Part of a small language model's weights.
Size: 9 layers, width 320, 5 heads of 64 (1 for keys and values), MLP 1280 quick GELU, vocabulary 2048, 10.9M parameters.
Architecture: RMSNorm before each block, no biases in attention or MLP.
Training: a variant of Adam for these matrices, 190M tokens.
Each number is 128 + 32 x the weight over the matrix's rms, rounded and kept within 0 to 255. Layers, rows and columns count from 0. Numbers have three digits each.

# layer 5 attention query, 320x320, rms 0.0403, rows 63,127,191,255,318-319, columns 0-159
154121099089146172069067172194154111131121130145101150117150138112149124121060004156131095128104127114131091138120103177123229127150080036105125190140127158143115108122119150074113180127174161126129172137127141076140103119165117174077123105122089160147110122131194188194216112103107113144092112145124043162121134137149132125121098064166117063134094124151100094122075126111113156130185135108133111149112187125187106150158130098072087135129101102112112059148143207093164154201078123
123094205078142151175096107232115091188096106146152182122129160167150149178159135207155141103074115136099073172123117130156124136168113184122177146117155120114135145097160105105124148102195096147130129197224147129096123201098180129109036094142128132150136086124118195049143128171134109130058131093126094094076211187170075176108155175080088142093159103125088132204189161107119060174157113108164113144083195189086164169078113126157155166082130177075056139135117142158072152117191110
080155164107141143111116166140133093176062115042144091100151138147125129093154129084135132162053144151089052159095111134131175121163177116125174104108104093135129142126141104078136141148124184086112142183101129153087115105122041160152137127094112124114115181137151164111103076135171208111086185106088085113059121169159053179134162116105164119150186140136159149143072178147142088113143103132190140155111121207146138139092123081124151130196128174064091126122200152107141102101145094
140122116085107126099147143162195092149112147102130126108089165091139169205128113119103062071105102193141137183192161222100147117093101151082091131167097139148162103162140131067078198157149163122087140079147128049126090208134063165132148142118145140145161139130194138118108166161111118108095112047100148082148112079110084168134113135134102113078143070146099145108146093107116178150121126097083136165128159128165092160077139082117128123158121148150058123115122137137124097126143129
173040109079113121084146060142144148025182107171153175111094084089101074151153088135102144157146213107189140091157158148118161082160115118121070065191093167117076134218216127135144126102080126113192187052136070195159136176129165177151170146124144118065133099125131190159103047129078120142162047138134208090131134038122111154111193054081148166119096095128099082182112152136087104143123182123148160102184112195118086088105179150128166109016191000129114098156087187167116176200125173
153111171040195130135067115140141101126153151185155127123139130150167101184163170255081148206127104134156108141150124150065148091156094158088139082135095142120113154114165110148166177083094104131128173151103084142145105187154170157142078079145183113062162074052091178061108105176112129160116126124109167106084159083223039180135094091087153152141112160099073141171155144130118137170130137110149124103132126134140103171065078086120159201094169127131055131130109088167035134123173148
# layer 5 attention key, 64x320, rms 0.0374, rows 62-63, columns 0-159
134086089105133127125187110159101101086116103132207128102094154168091135151137098116107117145162159132171135019147113157152152072169128130174091160151166167133095081180142093130129128133140101082100074046133132173155132169107076157120061122184154162072105149114134196148173103066160136127157073088106175132093153085128064089123133111102098085092168151154126172123123141114136135169179132121147144101091110090116121115138127066163102158104024102159149096163135143174129135109099154
138097172109149089162140146162082145073092080196138152170087128128202058137150091218189121184149151149197034132186145098173076145133120147045112007171094126144157154115205132138173079117127127175050154123131112145154206224156082089135074111129110198154122086146125104041143149067092147144153158167077140191176128182162143160169104162053075135074140177198156109128213169115142168141104166165109113083141065086182121165088113135107154144141146103159153101123150140127103132082102158
# layer 5 attention value, 64x320, rms 0.0306, rows 0-13, columns 0-159
154097177101130073166151180148131128115060113134188152190184117114098112106120122101113111130128132138115174129150127169152105163097151158068138172109098084146142136218144140148174157141060150156100170139116105097126132111188110070120136089052167121116118095113108140113154078143072095101141130070171159153090139092136091110103171123158062128121100083113137117143173123137128126128110154137155148092128109086131108105090072159113198118146181112120130130166130114130110144125120148
124111132137120102140211130170142109137076160120101112158125152110137100099212160118151145123108055143140174221115117073145043132144122164103134168093145122089079158078122106110104120126125087148164137100095114136124164124160120115182102101112122133110126148109152099089172090208137097103124110116147167115137164080130106176142100046071096133128146066146143182123149108117075131197124106138120179089103153086109200043116163163147163128116151129135207167098090121117056078085094121
085074129130142125181124138157096155123090159128191119136092187165139093135198180125107178177174108110127115117130120149085155143133203133142110110110077165102119126098071146153189179060130091129115192182053205148175119135133192074150092149137126149129123041098101167150067143113175179125117179128160130108097128080094179176138123126139126169107121124090138135110096228104083121112088063060173143184086116122154118131122132124112130181125202148107091114157166091138199159113125127
037139130162074093072164155140047092102058130086146150137184111103173092112080129119141061147072118065135121114130132107066168138124141085173135080163180150160154193089173048125154110087117116077100083100142122187125090065109102114087148078197107126127211124163212107113065148150128151149085128164158148152073123126123092090091105123166144122182127111096139122102098144083116129128157159170126116104136119085098106065072135141128177161106120121166177089128133041097102078124128153
151114142117136174067157101121179130138201142067164115128162047149178121135135202113135082056147155138137143143190143080148113100114159102161179074124075142113115106064211130104111104137155101166155120131084155120133139068076170139071128127133100108143157133103181144088161174133183161113136129196180085118099150185076143094138122149085132116127146149141118166145093155183178169165080147110054153214121179127183154108160142171159113063108131120130221189141139160143094043148124126
103092107191060087105127110119084192111121169143164121122149199111146080131134082152147119133141092120182137197161148158080151149086061133092118020196086085132121148144149173076127103103111130198129115038151200234127103123066133110132147176117103162172110107103160096133103144127159097130091088105043205176156143072136104129117125123123198145144116144057103147152117160135107132165088135125176127135185145139116115122131136115098201084091142102111193148090073137109151105133117129
123137096134150069133116136096090145123073106144066178150160138184105155139121096076110086093145119174130079125124118159169117117126144135131184110200061139133127094052115112159182183090139119083138163166169162131124146139104165138145099087086104092102073145107130138120123109063118106151123173067115169146106116138149144155085115099136112121144142118124105082175158134128134159107152119123207167147134113091056137137111136160142075143113136112080101189116149133119083146132175132
122210160157151068120143119120087133132160173151150113129168201131103090158181174063115070082128096127086122158121150138116119160168188032130155171195102063112097163113135144150106186158140164158047143053119097108136083076169157182155183159139127122156127097057133144129151081049160036128130208152097117114112139153209140091077106079091133119111128155070074103144170164135092079122107125135110137133108121136185072141113147146149103131104101198121115176135121133146155091094111136
133071101198116146093142131094101115125176143047103139168144067144088154151173169100112157128115090092135169137113121074123060087097122145147145130105144196123192124091142101133115126138117152164132115134095100176120087104156127096162121113150140080136134071086165069123123077125113125132090120105143125086190130148137124095074104053092131090112127132107128099133147190166090123173151110126179172130138117147140115142169136156136115159130070129072174146146122128157115105150107141
108144122142100135091157142089110092116168136162134113108151026171143148158126103120119149180103112136170116164114152146120101117158111141133119102155145152163098129116102156151140128114111179168107142153116115153153138201156173161131067109142224128130143138136134119155135160160120109103135162170116059107148154139157184123128119191115129147121135155130156148192143075076181129075119108141096101163155194202065127145122182073113109091121109123224084115128044108175138161129161141
139125112132118112158143155140161060106176139116099059093132150126128141144128112190161148161147100113136060066119136140199144127158173065144073122100118240135144155167155144147118077145189099140135130094163105129132106134154204153142099136232146139135133122112161105110180214096140110135124184059179147146111148110143149096094077141151114102112167143173075107086101140162147108106102126184114117103114111139157123120126100175108122107103071114174162086153094105118104090146138112
165120094098133138140148150095156132170110228114136090111106061139106143152128069126125110167145111116103147086117142183135137165097122173117139170210165123097162141178093090154166075129116147182097091105171096089084160114097154148087068150187155149111081114110101048105123146142173174110160139127172078129099114144141131156131160129186137100107128173114099099158129152107147081121170102121095111123107118127161151120138051065108160127179128148083106138154146134140146094093146131
140184171170114110118136111129139052106135147129142098119162193123148223132115125100118007188121131122103085140086163122118086103149091132158076129129185092102163160077073174105145133099129140119088077070158180113109153156176156179138170153123114149102098120134117136168098140109168153141103149174103112015103181133143114097143069110122131131137074174105148179121169168121148092112154113125089079193086064098169098134152170136130081154157103140124136162105109141098117157137102120
127092089112127087031140128099115174128124108152144157152148118107112129102163111187149148185111071139111060155121154091103157111081141099112130103134151185154169126158065129175164111154169168128105126150157102092134133127120065109183101118160143157131158184149142093153172094134154080097106117058100142124121097185195086091167142137125138116156155160100145086096054097118111106128132133104153182123100146149146202142062124170108194105188117145152132148126144163127157125122106114
# layer 5 attention output (transposed), 320x320, rms 0.0352, rows 0-13,64-76,128-140,192-204,256-268, columns 0-159
130167205160138097116127071098133128109168131130181107158141172151159141123171132126148120162094143115149130151147131109117127063152127127128089113141116162133130151136111119141165080114112123131123177130126103132136135130019116113152166142126129123078115114143124113122100110106153162156174121190118120131126107121037096175095130119143188143081133132156122163076145118161144130144129096177177074115123087081125097190153110139119082101157099160167135132144130123091105134085132077
165093193074109149108110203121149138106188099096082102142145118124146107120173100163105152138067158134137103187129112125102186110132156099103092131116140098182119112133139171158109135050151106189178118138164105158124102158082102125172165131147141087138145140126144143139138183087110086136132167125121098147146107151153128191149167159164097112150145144058120074185104108178130141085142096162177106029128078140065145136101143103151150104148163075158112137171116140128108108172144120
121166182158108094094122085114074146157155149136119156118148102088119157116050117114125104134237139144171103108140194133182150149096080176148128160114143138158095065086122141158092103167180213075133163098152170094116069057095051191099168129133110113140122160154117041166173128147124094148123127127103146160117166133127109114086170096113117164133120157144126163039135140159101133145131168099120077155120094174178092136158102129170104108087090108124157127105086050153145155096122098
128097192063099127063116109123156133094132105114121109102117137143128082110132150133137140135202122119141130145155163148164079137095163144099133100100124141137114105166093109157130151174127105226074135135059141144100177172071135116143123163105102086065080135133132171126145161090138127152103158131111151120123118117046150146104177113101127090100167127110112115124146094168107153118188129138150085101021121103088140108118140095099146118141177107134123139105084181138158148136137158
118123101084108118114148207154110144109083095120122110085164126103121137144181127078149139107057148153101175047137112109104108186143125161132091133089161140157052110098116141137099092127092144154108098113202177081143111098187126180155091113163144135159142144131116112134102129135103171115160194101161132146156123177227138076154133155164070143179130111087105126174143101121158176102185168190134192117168172149131108000137097128130216158099138150153121103134154167124133137146176120
130141187082108110145158115112140093142107120136153098130114121087138151102140133107137182117144142127101095170134139096145064114146093102173130091134156082082138125112106151111111141178040162144112129126121124113124121139129149161111135176113192109104098151087132139095160083138191130109127179130141158140110163127093137153172122143129165080130160122103162163179111140105128147166165164180122089098076091149169139123156151108138129136167096129151110159120100188123119112098085169
157127175129136102128158180133144137139085150112133188114130147101149089134138118105163115123120133120137147144112160132151089129167120137142132158110157125141089081116115148088120096098082131182114143120106168116138128131124099124139128141164146049114122114122171155080121081164106130149200077148077088147144111134111128150132126130102112125121127089072122139114124130166159118116063150134109149091198087092145127086165113107129158123136170181115126170105081050090139117117134113
189144189138122154143136080131112103151156159057109170125179168107118123127166094168138144151122166082144140113165114121127136090159086122102105144053093091140140153161122148168118102037131138136183187125109103152116143153090144129107150097116131103117125135164148083099035104141100128118163135154153122166141125135134128145149153120093157130102123123043168139156116126126144132150047080202173112127166128109081107133086134130117080153150123141163132124159178112069077111124130090
140086255130130142173161129133101112140034116106114169101134184118135120126162118171129140126128132178115113149183109150086243157125125117122077114149161089120122154129100115111098146074149119133161161161162079071115122140124166168184081123117184129106112158154148135091129145059140122116139153120138108148078110102106132133164117127119142124136138112084114136144136111162072127076109148118132148083097164134072183114083164083128121151137158141147089109089130158113154144119099119
123113120105120143117130151134114093113170184101079139140130187072135111146166102151127117147023148100089181109112141129112218163141132084104092108112093131130091136165149136084089130095155085139123109143170092168138136182133112219078105110072116102174184142139156126191061132118109109152095106107107134108104135130165116120156115093102124088119130161041126082115137166136123131140096081103127099164122136096077105070072199096191157117181117083124086078118176043103138146148175165
107124097143156163104139136198100111099146104137129110146135118108090110156036100162104144062155108200146131083115130128091077067140148177123129145130115055099170116166113087148059143138160117142163066141179142171167137136105184105149121107089104145191130156153129137140077196126092109146089130041141152137149128149133206128159182162153068141161106032122104048208106113109150088138132158096095147120128137160075118061160189183104133151067163110123108143131117116119135146158160157
135141133114178111108142172120120145117182089121121096154207155125144092135158132074117129102176139108091171102112128128162108154130148125134119165076116155152137166172145152130096132101133134115130143136115141123153091048107107149069129108104095126109147182134112127146149106120079085144083197095132193106159156090183100111137158130108091134128152119060167124107146211171125087098088098119088178188134143160088137124117131168129149104064080113155116112103127186164061120099125096
134131095105165107129112017103156184150111146089139097153137154155073094105212203119168137167095148081133217125166115158103068140100145119130145181133083156148169120129184150133150104120097082112120145140065068112115132120118140070143144080149120105105128110106157104142094153117154120118141082149142159165114139131086102138099228118138161105139154145138243120022121139114147145125076109155130077194103110092075151073130104161097120125165156138133162097114070166117082125079127094
158158114148093156171132116130138085123143109154121146112160118159119156112052133155109144084142126157107129137136120154136151132096151079130153171120159123106145159146126125132140173078154037131155064128144137133148118105128186104095126129144087159118106142187140146146121176130094117100135137109200178131134087145118179163151079144117090155123081080167068112156172119184063099170158093078103203110163087160099106120151128147115124164072135140105146117138122126148167131124126149
121146149097128119133138109130173096125081142161050148095103158086163215105078116153128120118127124126124059095127178124092197105137139103094123117156124155158094148127159117113143104072132087104178143127117121114112168138167131125109079069096166111103125124114119168123113159169155131101059138169060083126127129118141156097122153118122130104133125114101110108124118144092185129137085124117098095165115087125120139195129147123143116130181122105162165157114127070150140103124143150
125114158162225188110098118065156102194134112123160127102143132128069112108179126161071126135157126126117107136103175155103117135133090080108114101105093072172121125088102102118130124070121104133168122116179157102110177119132119202140098135120151149089118147158122080106093119122133146116159110124123072105145094116136135115112146123074106160136114116150092119103156136108152137109134109144119132144183109072140114143105104079115089137159125169169157105120198064154160108141154089
116084035167084107135110124143169134119210073160096118102170114150124164167135104186079116190072097135084194144122178139120190091186100124140124163161123134068124092126161111061108163209098218201143174161096050198174126151145085158093142125113124178100114106133165084111148190111102159137125099138089176082043137100091224140146078083098098107084091091092141121216140035117141123060155173186118118171149099178153113128110141178152139152124129154114093187104110134096182150102129162
135046117146149119118040129075112173146079159128192100132095119146085150046169130134106113104167094099087128107095121108108107121153141114134112145134124077120112093141066156049106140059133070129148124074119164175070135199117138125103056095085181117115075201158175185116093028165126102125151152072143089162158193134081117119062144130089152131049146191109051161073179092132098117099144079069119123094253181126087118189195203114148121135123096153162140094110212117082154065112099114
120108190101137147136104091109090148150105184103120158101124202170119140079168170157113045172105137104167164155144119152109131091147078120113138142140196147158083147123068201126138139069054122096132100088139182094111100159152182153150105058122125153155165143086107131142141129151108132137205197105134109166147198153173125060098145119144121127137066120150135102109131043139108123158173081075122127149173105064059171113116090138084150139101163110109108065117126102124093100137141132
092167117240104095128169120084127074148133132086127126100157127144078103202130128075127134069140138149118174076171165124113103173140133139174147135085086128107129103172107094159147157064121156194129119142163127095115174133119112132168100174128159134133138163155168116078106119082182104146191099117120082085076141133048136115106039181079156120151140061118129182070234101096089134161107130161129161115124189130081089154124067079111152105113063159103079106082165115102178120107054168
114092058128087094150103143124172146081200078128136143099160078079154117186173123088148146145127151114100153168136133097156131156107124132170155108136129149141100105136142207154124124121131186144102168136112150191135047142094114129133172201064136080173164125183127143132227152113086108179163104071112175158148121184079136174088105173145054088101172086110111087057072108137117126125099146096124090155115087174176170139066136141211083094085105088112111061114124144089148130124134159
126114113138141110167164120128084114099146149093163146129151115086144101143156153104125119146130118137137150126210144131117169152118141094116110107124114127148089128099082119113074084076165139130095200118105141162081119127119150195087201172117117138158154134198166125108106101074136111098174112132146145119154150135095154135203168094112067146160139164110156156121148098081063141189120120171141073213128157132100096143091087089175094123151111131141127117137142146088124121133118146
159094160092129089114156113136134125134126157146105151127121131090154102137185111159126169142123136127107104089179147116172165110136140123078081109122132139093122175128178133082067105136131153099133173152127113147098110144108136187037152129135094155161146167133084131069053168149119121161116110113148128137125175096106142050132120118096175127122116136088087163137136197077099154166089146107124147154072144096135136197022088095132152121153146086178110129191168141148183106110140137
109138079114120131150133153192115139153135130125123153175161164140119114178142131126119111093101124143078065111108183127128114106057085130177164109107116111056132086137137089175105127167133161148059134140132135120143111071116160175091176148118075142108078096129086122150108157087113195151149145077183139080130111142095077147162105072088123143151117152110156075142103117151144169137155153146135117184074159158132145095150116084101125118085135180092103110114097132158125116109136154
100072121131164150121068171121128170190072144109171092058116110128080083090179119104098129140162133120123171132112154122084144137136102145131104095136135080074174118110146141118171219109074163082084143142148138118093163150143084132129123103152172137104130162126116134141067098090128107138117102175115065099091119118101135125099124100139163116104109097118091124101115080119147158120157132133115125114120160112118108162097090124146140127113142127100141160132219171130148085127113082
110138086119123150122108174142102126118036099114075113094060173164118136133090124171146126083150129127158146171141122123145100078122126169125142145169119148109105143157104125158153165150165099085057127145084165082138119160129138159187135153141143142103157144095151156076085106089116154142131120151100152109134166146137123116111069119120156142149110142117062132156117144154103147121154149098142160145116124118083141224126093103115129088074141151112155150102132086154100117107131104
173109104161127140181076108110121140177134176105202118142103097131121091152107145121121089156125108128143148135114126145134140120078122167121157145139140121092091104143125159121125138117104072113150090103087109135106017154082121134122145107120111150124126127130140114132127102111082156158181125064195149172142170155125097182157156134131104124080145115142108115109156169164095110132153148065214124138188172122126149122170133190133125137102129154124148134121138133149137094130154080
145095162175115147147134119145156178106164138090135166127122126162166158107178124118144109145089135134161153125161120118088074098140132151142061151154116125146096122123117138175112095150115127108094146147140152150149123155100075141139147120157132125084160151144119122180117153120139160119133112125118123083127154123095117161167157084123185125121128093145141156097163134138107097141124158128150140116108113081128136134108157125115119113139153106121089111132129156143108116123141142
088113181138151130066141173088129113155120108134143135146176112179126070096188139154126136168085135110139134136155114116128156142141108123133110138116149108156135116110085130142123160145124144158135161113129133154105136166079121133167120107165155092131133138154122112097143140099069138094145139115135152142154130131162124118153134152142100114112173189097123114175120139116128120127148160183127130085107149121132110120143159098135157091147145122167167147167094167102117118107138093
118158192144114088120130141111155102113091121126107124125138154137149139092147098113136128115179130090151145131162157154101121111089129153095074118135134111125123102154139119122165133134156130146094147148116123113136124111123157104054121112126119137130131174122149153116109112110154117099128107141116155147159190119077141117058127103119115109125109114223102170111164106092129106151164162092146149141172128096130178129119076129147187165079145125108148156112117139137110122109164110
188136161132120160146198106155136127153165113117148149106153126127074140124123145133108147145189151124119162167113121145179101135152157126154151112086128123113159108150088154105118134178195096140145079145087102146124143116102123086092115162129109091071102109121111140106096127174208161117148151148146155134139206119078122175155081101104100116103127137141101069071128106118108135159148125121171142059015165120095168104116135114117113140131131170152130129144201167129143071098154166
139114110084106122117116240114097165132132088161144108151104055112129108134095108111138136096119121120116145109114141127131136116140154124104133072107163107131051123096121165203117154093097146178135082091161169106134117109195096104140118186150136088100114154104159186146170127128111111117142160149137148125108119132134170111190104124160078113117107112077091107168114088178137176109152110129138163111184101166109114092131113149155153152087146156149123138109147126124123131159093137
135134140122100127149142130163126134143155151159139105158103085087096188152097090081142118111126143142117117150080142132183139110127113115100127082098145112143167101134147131127129120151156125088123087090143114118175122106107151135131106117113125117138109088143130102142156117132191125156127156123137175124073176136125139170176137135129111152134149151173168149124106122132132152169114128143111120112105111195065171090135132168102128121156109149111117133164167171117107127107148155
143165141126114138156168123140135130138104109144152112153149134150099085101114125121162128080111146116111125089102145164128116147164121152106103101123132083114172137146116116109132134082091097121105113202094101127138126130161152119119130095120094100090131171104137197096103118171131128156157104149109127135114138186136143088143125156146111124103144114120141134156127108069103142133133134155110156118228130111117118041137094154172156107113168178096145121152123156105149104138130148
131151128158124163101105101102145085152125178124120148136167137109163154114148088142155161142119114097126151083126084079089070131173048161123112115102127145147102135170114120192109111032109145117110123155169131149115092133187119069147156099115115134124093148128136087132087116117119148107121134092118130129129112129171139101185143152095129128099109085108145103153137114122140109093117097207117186114112152121096101145096128106111122112130103136140120104159153150120100136112092159
153093165125160116139126155150134101120099062104122159137118127155116100130159120113129176154115115167115158133188099150091152093113154113087117099151146121108132108166146120113115165116151056176098124132124105115126138100132169140144080123118134103164102128133165127098150163075136123088118148167104157079166136111083114137160132138109120102150143128145099106170135164130115127063148123147126161117113117103087124115113147120160153168126159092130126130109125129099137119153135147
095121104120153140132167145110082114142133148142118127108126171069055103129138115151091098125093143140100133134130129105155216122136108133147086147118122152079145103108148087137089157080101134158168125142128098126090136164097101180159105151089158134125108114144128110109125100134110133129110136133105117116124120154177165143103101130171162060148115124045111138197112105172143155138110119131112103102152122121139122093122173108138117138216115120126121162163130115086127136133156124
135126103112162132062153119137114061139110102169122158085118127175109117089135127167106127139122133115128178100092171083105104113146100084138147144113114135107173121123095125126130156138118147152148120107194153143107086166094164121127102140125138112146097154142108095108108173135080138145134117111141161133151129132164141119151150135122085115144153129167104059181123113129138137139125141117141106148111100156141090142136105150103122150106129105138144149124079109102148106109150109
129126106122172101121134143127122133152110116137091166114132118085153177133165123084163101113108142096142129093062132107114085115123125133118131114151142106123132138143153140137133114116126112146118176167140147113094113061123123124089096115097087080143114165079142104158125112180169080200146148117108077074135166133178135123143210132149137140149118097088202123108131128150106090130115148115106088155139114172113114065106110138130132109091107151127091119084087145101115102160145147
095157109137122141143091016121091142114057134130109136108126146101078148164125140104172151113074119079120125132092065134154102133129107145141126154127128130099144105121123113148141149097108166120107146144113069110118144118194119134194151112127155065088081177096114163137146143103174111143157125120140086149133127181100124110122165136164167090159116155164204144148171133100132168156119120224116121126107151170071105074110136151119101154170086150118142124144057105128119126137124113
155121178212109152110088136126143178078239107059137175127134155155162174118182141157123107154049161090140155157144120099080000075136120146139059144160113130172091105116119154160131082103117134125109145154148129161121151156104067088169167127156105126087158140134158106175122145146137145126120085095121125137101133090049107187164147098097182126098146109142139186074135124165104105117130128097156134099149073097099118100115160082116123115110161132141091137128112162107103112105158128
100108255099111118060135181105132130128127112132142115164130117204139064112184107126139120179020118099128139150158089098118184123118125124131089133108117087189183110106060149151175169131105162144108179131110137165098137187068106120166123093119118089122153127127174129036175153101074107100155156117163176162163121104155111126145133129162106101119187195086161125206103118147117162128141126180127109080100104134132104134171165100173184084145149079141144139157109222108109091138138113
151196202093126115106120126129187079102049126149116106109135108108156183118131103145144144126143159125151137112138130177080146146063114165078071135113138092136059132180104120149133120119177086200028132099120159106178100101135105135000146168161094122113138190167087163170098124103127087107108146143149172131192145122032109083056133126150134139116115143218109107087191115117130130158156147080094163152114163103076210169146057148098177144074133154142130142128080149195119105130112116
192122142183076197201215137126156154145223128115148147153090154079074193126146162085112158116182142138117129167081094153203021112145170113110140079066148152117187107155038155096117172202130084106118071173045130127128175172136142007067084141111090120114101051110100115086151150230205144118144172165133152110138177095053135195178102072105150103083136154152121098107126113136109120193126158134173158048013138113069205112120108112131111085145126144131118121182173187139130072107148174
142136094083070109142137240145122166134076099154116103157104054140119111139095071125128166102141101139085128127116147134154130137149161155129143150103181116151050154087130139152105143127137141213097057089186184088172081116240120127160113178118132102088079160107138187148210109111125136101129169214164188121109088137174210082188106140138032161140129086091077135209107079169143151067213128133080195042167157167150137038110088137174206145077146165154125141127183130148181153165089130
135111145155107112180163132126159152181141189133157101154071107041108201144142133038157152129120146154119162167071128153151127080131099084111123092114146102112189117104132147107098088199102160083098088119084142080164117150125142124111127141109133116105067094120124086111162086179195132155151125116111170128060207097117152186193115090154150185101165190167155176171111149049143141187128150164136125116109096174118170099144134135085116132138074166160101127153206153123068082068088127
131155128117152134141159099105140138145125090118165108135117132111110146119138149141115143087046167085094149081100131135143098191158108146083103107115121096099182175152131135140096101074069090103120091170033126101148116120225172096109139121166111090093107150112152210040103104134132117142193087160058129125131129155100161074163119135131074133079150091068154138185144144130129167141140146142090183094194136085105138033150074156142193126139157206123125128156136129097108108119143142
160147139148100141069103069153145081131143187094120156132174131108188194132166074181155194147012125069122184076114071081056080119147053158134112100086113114171095132150140146191107126000117148111100141188175142138105115195255101051125096116114092167144129175148208074039076166128090134092152127084121102152112110096174159124204104147120125148115134076059146094165139129156158148117114114243140208098137144123087098119117181112117144101064074127166160115207122156118072146113119140
105104166121172101120170110145155113114036080120126133114110141183115096126154108097145146166073145152147152154203096148065157102111158093100139101128169115124112152183118122124151190080109063194093133129127132108095147127139150120157077141108155116138119141145165178055125174071171127062137179187132103078162108096091139149184114117101151092095125095139138096175128101117107157064180121134137130079092132097088154111100160119155136141097207067123134154103105190069096122137147147
107149145093095111182175138104063105149131144153099144124110163107070104120111110126134123131117137153104145148164138121194255115169138131128071163087120141098141092109109073126064183071135096151151118103146097131117131158067120218198145151052162114171134125151141085086141136150109111137130179137108134118177146177188184097165136150162126065161122149002168108163123112185095148172071150148156066077155142125116124128102200101140116161255113094155133132160102122081135132139157127
114139072109138112092175101128159038126104105167105115099101115163117063139064146153123123101097081182134135125107169088100089069141111104150142145101122097118199128147069100128134141155123154147162114106246153101135071161058164150097119134110138129124133225164112091115113212126035190155115129106169194145189144159189108103139152137167095117157135124182144061174107138119120142163120142169124044127109120190125061153168102171125092144101129091105127124134065143102156123125125158
092128070142176078097126114145154103135173070154098119129160137100126146152157154127150146100120149136137150108072131074116129066140140089124162101121135126090134140149137148131111130126117141146122128133154138132093163074073135157084143102107090146146162176107096085164109111169142114179061172101103051102130145159231125139155188104138172161159113098082232127084140170163136107132106136144130074186121145196118090050114122120127137143084120134115127114096067183078104077141133117
122134099086134134143074000142130167121099125123101143108117146073037184091141132143180188160053132075104143088139087115143104127142134140133089137111157160131159116112152122139162130060152137077113213159120040100135157110158144126205156089153172106074089162103130110153172166126158113111184132125105062120154135161062123130138170149154181066157127130145247157133155112126103185166106122251132097110078167150101114072059134136083100165183064136141154135141040103133112133113143085
091127107083144069138147142153127069178076108193000190076111112091118137081043103156136125099167150101066083176059145107140151128164116152121171104119198106172142111182179167085158155118203142138181124114112106100196255132108163044098076030107193039150176094122133200151147109163143151149042142149060117111125142146174079131170168145127081060117169112127105084139072101116186186124148162097125144106164083184155119161177158103147136068102124081090089175077100114153093171170167142
073067098090177171165069172137111106131121089205043159108120177144119185090106169166139143093125182118083076192044161216057126098129132083153170097168125077155161122142062075112119095103061051138150168065154125078128163142118149100134156183126120106113014122194080143137124126163166167151121119123042115054148097104133086068113134106173072111191166113080063178121176135095145182111149069047046159115127175100096118174107089110083121100110061139108146079163161123158112163142134159
187106109241065153166188116120085105106191114121163143213192130146054102187173140122072127187081105095114190145093143144092149145195141133171124066143109140093161137116132107036109123157129215180152141138172074121167170122156108170047160089162120150113082138167118085131143171068108132155171151152103141126066099095112174170191100073139124209075113110115208121168138060135149099097096157186116119093144075153102082090157130187146168148150145110102122158125078115069106168150080123
094136137055180094089046121143111162139136168130136111088110180152145141063110095128154102130120151119135125082156132125090141110108130124131145158147135118190098094112073130131109130119075082091113111100093097157100122185116136123145128147095143164125107144151111117110124034104138103082123124109109089106168151130108104089094093141120095114142099161156094132128142184110127136034145132122117123131124201126163151163116151116092077129152087177161125144165198182135147071098103133
153098152099195112128062133095155121112134164160165139137132164140127135098152137159147091126100096122161112160154104224125099122100083122037128113174099133134140139093074144186122126133050086131171097130164129122087102153163103159159103155104086185137103128138112115116094137187139164090160084066086112134151148143172215065060089139115178054131093106158118137116144124083088131149144078115144129114099086105085173140049081172093097156140159133119148080118088083084157099121093159
130158091173143152148089107134111148118125059177128068084165127127117176092153086184152135154089198153153128080132156121100157136118144121091197212171128126100137112096139099156132160145114103124089140179153081142108116159101120106122145170097113151121090100186116105195110184088136149133202065097131115096128117157106149071108096160163120117151080157148159102077153168110165114089151063109155122149100165056120125082081131181118137184135153131129173069097113139114149164166094175
152125093136117091159169116126112132127109083146112038081162080084116098144089095134144160130141105159077089083129132082130133194144151129197131111107123104110124141181079098158148137166194186109110108152111135123125138129140150093142125162076147110170171111157113157187159080096109104114078121078160144106100084163068063175131121097091095136189192093103147164082062143126121161146102132116123096104120135111146115135151125076130117095066074142074107116085096136107175141137098112
229155140154160110176151152065083077119119105123142014141134087118140097181114164137157128068128114119115204135141177124144110188129150191085127137109138146133145122158093110069143124180119126140169105123148145106102075070152131141133109152121099180177153093148110176106059184105117112109112104129122195128047156152106094116103083000138160212149168084101162176097100123104131177168094157119148100168161104030141050153111124072118181124122109100057181157175118153121153099122124098
201159160155142130156136177070119131088119143098159071136100114150131080130116111121191119100155179100106129144139165104177107120088122125113145121072117134181142113113145049119137100164071114140154087121117128152106106071147145149112134107164100152129093165139131159106108111147092121132116114098178108139114148139143119127149092094171117203154142145110099170074121154154142115158120116150078131148155156047166137181097102108103164143122116176139115160153120085136135138060173088
142088060165086142092173176163164164073169087094164163149133156141153051185167147130120160162166114092124104154149151118139069072124042108131107029165120150041152165129141120196174159143151166094073169163185064078085133054154120104118168146137126186160134117071178077160156119139130162191163116111132152149120144096109160152139100178120098092115045109126135106112176082178101085141160147157140189120060095125157157112093033189205111157072162121126049077070068063124132089159116163
162153139137155153114084126091112136159140164097186134141098116132107085140151168114133108159138123128159140110094149105103138116139085155107108080183140123127096075111148188156165172088092131104107099106116142124146117102139103184116146110107133164121104123107098161138074129118127096142180123110138092159096139123132165174112105097088158093048088059122150098106083116139122145131137162107152100131124145128090105129065088070147094118116143118132120185138139133116134097102103089
094129110135124115126091164126130108099153119132114148148096124105140118150116140143138092150097093092144159166131091158112153143122118152074151079126170159151136104151147170137104104146102148141160152110103107124144130130155087156163100105144154133134136125139114160092121182129097160132155148139085141174116172128148191111133166135094134051106108105133128120098123053132112121144146143109129141117079093097112137136107106091164102094124133142111111146082112114090135152146104092
157141133155148197089116120084107129162187161085237112124092137137140057162143127098099102141115106133170171097152147120118135123104178116116171147056127152112099109112124070132117128140088095133136107154130152134096048117134123182122085137176069182141104133087164105097105125122074135134151126112139150168142127175122157108133108114140153208127083156194099146133175128127067096119170142172176148134162176105160120113141119159098135128144155165164118125183142177116160110115127082